python train.py --n_layer=12 --norm_place="pre" --bias="all"
Each number is 128 + 24 x the weight over its row's rms, rounded and kept within 0 to 255. Layers, rows and columns count from 0. Numbers have three digits each. The size before them is the row's rms in percent of the matrix's.

# gate: layer 4 MLP gate, 1344x512, rms 0.0399, rows 1190-1203, columns 64-127
# up: layer 4 MLP up, 1344x512, rms 0.0407, rows 1190-1202, columns 64-127
# down: layer 4 MLP down (transposed), 1344x512, rms 0.0226, rows 1190-1202, columns 64-127
gate1190 105:098133130187120137107123175133142123130142173113125135101155123125145160139130120133115154154121133100147149154108152131131093165143130117077134137136139132105106117121165147123090092147120078
up1190 104:136096121135111149122149139085118153161143092104101074131127107094122176069098103143149126136120159150130107092168132093089138140148150145186092130135137122139105146151108100120129118133072150
down1190 099:130111143145117147172147087101102123172183128134101134143128149137092143172143127163122147136123146093149132122141115138102082106123143191178110064159104101140140120143064122152135122104135128
gate1191 100:167112126084148155180100144114122128077170081121173155107101186156147125101077141137116161094133143153140144114149139112121133149145137156105157131140157133153114123131089123090170132146156102
up1191 105:093106151132140140151138092122146169113111168081124088142099151139110147139124140139100115123131096152109097126130167152120085166159170126116149121191137129140100111124134134091145138098122133
down1191 102:108106163109107089140169165151151108080118190059072139132134096116145103168146102079083142117122110109140137127147122164131138149096109104121158151127118112146126180099125133138147162133155129
gate1192 102:135102138149114125124152121139155115074152138152135145132138145080075107117157144137134138159140119157121144108134141117163087127128130153143061144114131117084105166133132117130130151118170157
up1192 103:120156119116169105134150150153099145134107098123140125136138154157160144135117142128113118085121140156121136139157107115135093117169164159123129090138091147136116140152120133120101132122101118
down1192 101:095154088109110128148086144120137107156122095111130113205151117102151143164117174111096093079143157104100156114149108104119101170152148129143130150176131160177115112164127148137133113122118114
gate1193 102:058143169104134094142155119107087097123131117103128094132148156170144126130124113142123165131146129135116103156140113199133142153155109129147148112149125091117108149101163135135088177133170092
up1193 103:087118117145110144093141117138098130146108109122108144128160129120104142121101094096121089142168108092140113120163140113121122093169099088120145132126129078082133127126125105111097102128152130
down1193 097:151155107132112174168130156139125128126142099107123180167100127112101121133115110143074105116125124103080123147125141146120137121136147121131118125139112096126112103100107117139155141144139035
gate1194 095:128145129112082135170137121143165155143107134123154130097108159163139103141151114133130101105128113110132145148106109127112141129118160172092130173130126131126125125140175126117140138102102109
up1194 094:122134125146173118111156085128075092092084096085095152127165121128115146166147149113174112102171117137152146142114111096160114124085138080142150151186149093101115131139139126099124109151162139
down1194 095:153141136112123127134098125121130144111162086158102116127177161124068177110109084114162107132124126181073114135130140124129083119123102126103142134139090142132127154139092148140157097158132072
gate1195 100:098138165138113116137103170062116158139161128093109126176141163139106132145110131137112147132155167133169109104087129143154131145118129102125141121132103167154151138144134137136099125151130097
up1195 097:099110084095131136120157122120151131150122132106132131096144174131153122144116167126131176122097106109105155135118140166124107108102184123135144179091092124127135091139101117110122143072147177
down1195 097:140103090155147089165175154161169118098118095150119092184093119151136161139153148107114156138132119109173166105092199101129129146104139135120163123155121108137140160118147112167088122148120097
gate1196 100:156124168114119138091080090130133143161152110138136120170129130143144096115139108133118125145138142114120129148078139123116123132131122126123115144094134095139134149164124135102134133107156124
up1196 102:132144143156126125107085112106101076138104120103154090130156114158145092110156114116082154134151135165116097142170104146091106129145163115110135148118103073163140144131120115114125146144129151
down1196 101:131111143160082107117160140138117168119133142174161143160107092145138149132106123138109131127092138124092116093125156112125134173111099112102137145127126153139111091142129121143132107096113110
gate1197 099:141129185152161136163112087080117106109107120101080093097126085136168192135175165148110119118151136126113150106122136138126155157159148114141128091138123156139145131141155146122139147168112138
up1197 098:127126146127124105135131153129135100125140141126173144164142128098082127084121108111157162130093162147112116149135134119152156121156154132139140137128120119070098132126120146092104103132178126
down1197 099:140108141044136117142146114133122107065122191106191106148120100117125130129135158103132141116146140123113117112167144147079154136120180119136080144141127118143040137145094133154128130146175114
gate1198 103:113116108113111134102130111106118121142136139067135155163125127126117105147088147151136131134145084170145122146105143110109153109141147149148118159137122171122121161125104069183071161141123111
up1198 103:139152126124122102124124111107132161118155152069120150093088087116134092089089167100119138150140122124179137139134106094140127150174153132114114093157094129121128110116130174133130128133049147
down1198 104:151133092146114119104103149137159136169112142126116099171126106169125109080118155086109130153125141133116122165138106107115113148125132109153144132072152134153165109100113107149147085101142150
gate1199 102:080112124132166148122128170104097165131152117117139137128149129152095102092096152088129119089107132140104130111155155127161139125112111178117131135145136124131141125135114135104124141110152106
up1199 099:093113160095129128117170113133090102176149100132128114099103107125154164127116120199147133165117093146091112095101151165138116167136144097116110105121095123113097196134143136137114166120129156
down1199 100:135116142115108151181147118116186157116170132134135075133150142163141146102083189123163149101109099123129061125107111121178116138118100103148127125131144143119125155141104179100149114112097166
gate1200 093:120093163136123121146122114134160112161126109155132107121156116124132128173133131105141132140120148084141159102138128130115124102134133152129105104144156108114154109136112146128144138144129142
up1200 096:131129138098170106175106137138155095103182126136131168126138120110120115166099118133131154121157138137113130097158080114137154145140149171175183117141161091098102136130145132134154151114112082
down1200 092:144136103155110138116127083111109103107118114142152083104131167145152075142140169125158107120191087097116126095097151128095115110108122106101106101160184164148123109135132152126164124126090153
gate1201 096:108126143140126142092121093119065155157133150083130141112155147146115133174167141182158112095130085138125157136146134137108118161099128168114133126105147134100145176159126119126126103089115175
up1201 102:136158065103171127147158167110104123124132114154169158125127091110100139095144118118126158182123117112157106139131144075153085098166109140113149065123080167123130112162119135123150143137127162
down1201 102:140110155128123129175164134087128084172140132135118169136155105115118141120119116089085153139144129141111106164131120114138180136093167090106119113118147130158138113144130133155127180130121150
gate1202 100:100147144143143137151105090122104146113121094141119125129133120104115103097138091109112070119124097135105137126136105136081129147103144102058146143115119113102132128142112153094122154099127163
up1202 094:123163121097136128114138182149136122086121143154108130160176120153144152095150107126116111112127130099131135137142131119090101140112112119120106148112132142134150133151142160107106136129155148
down1202 099:112096178120142162120129089103142153166100154158117099082108157118150103132142119083114111180123091082132125166122111174115117089080134163135147100116148133153159128128083124129077119123084139
gate1203 096:142127151148108141160125145106105113125133121099128121144111121172102149162153082126159143128128109144121148102109098131101119097135132151129122164125130162147129104128134121178151158116141132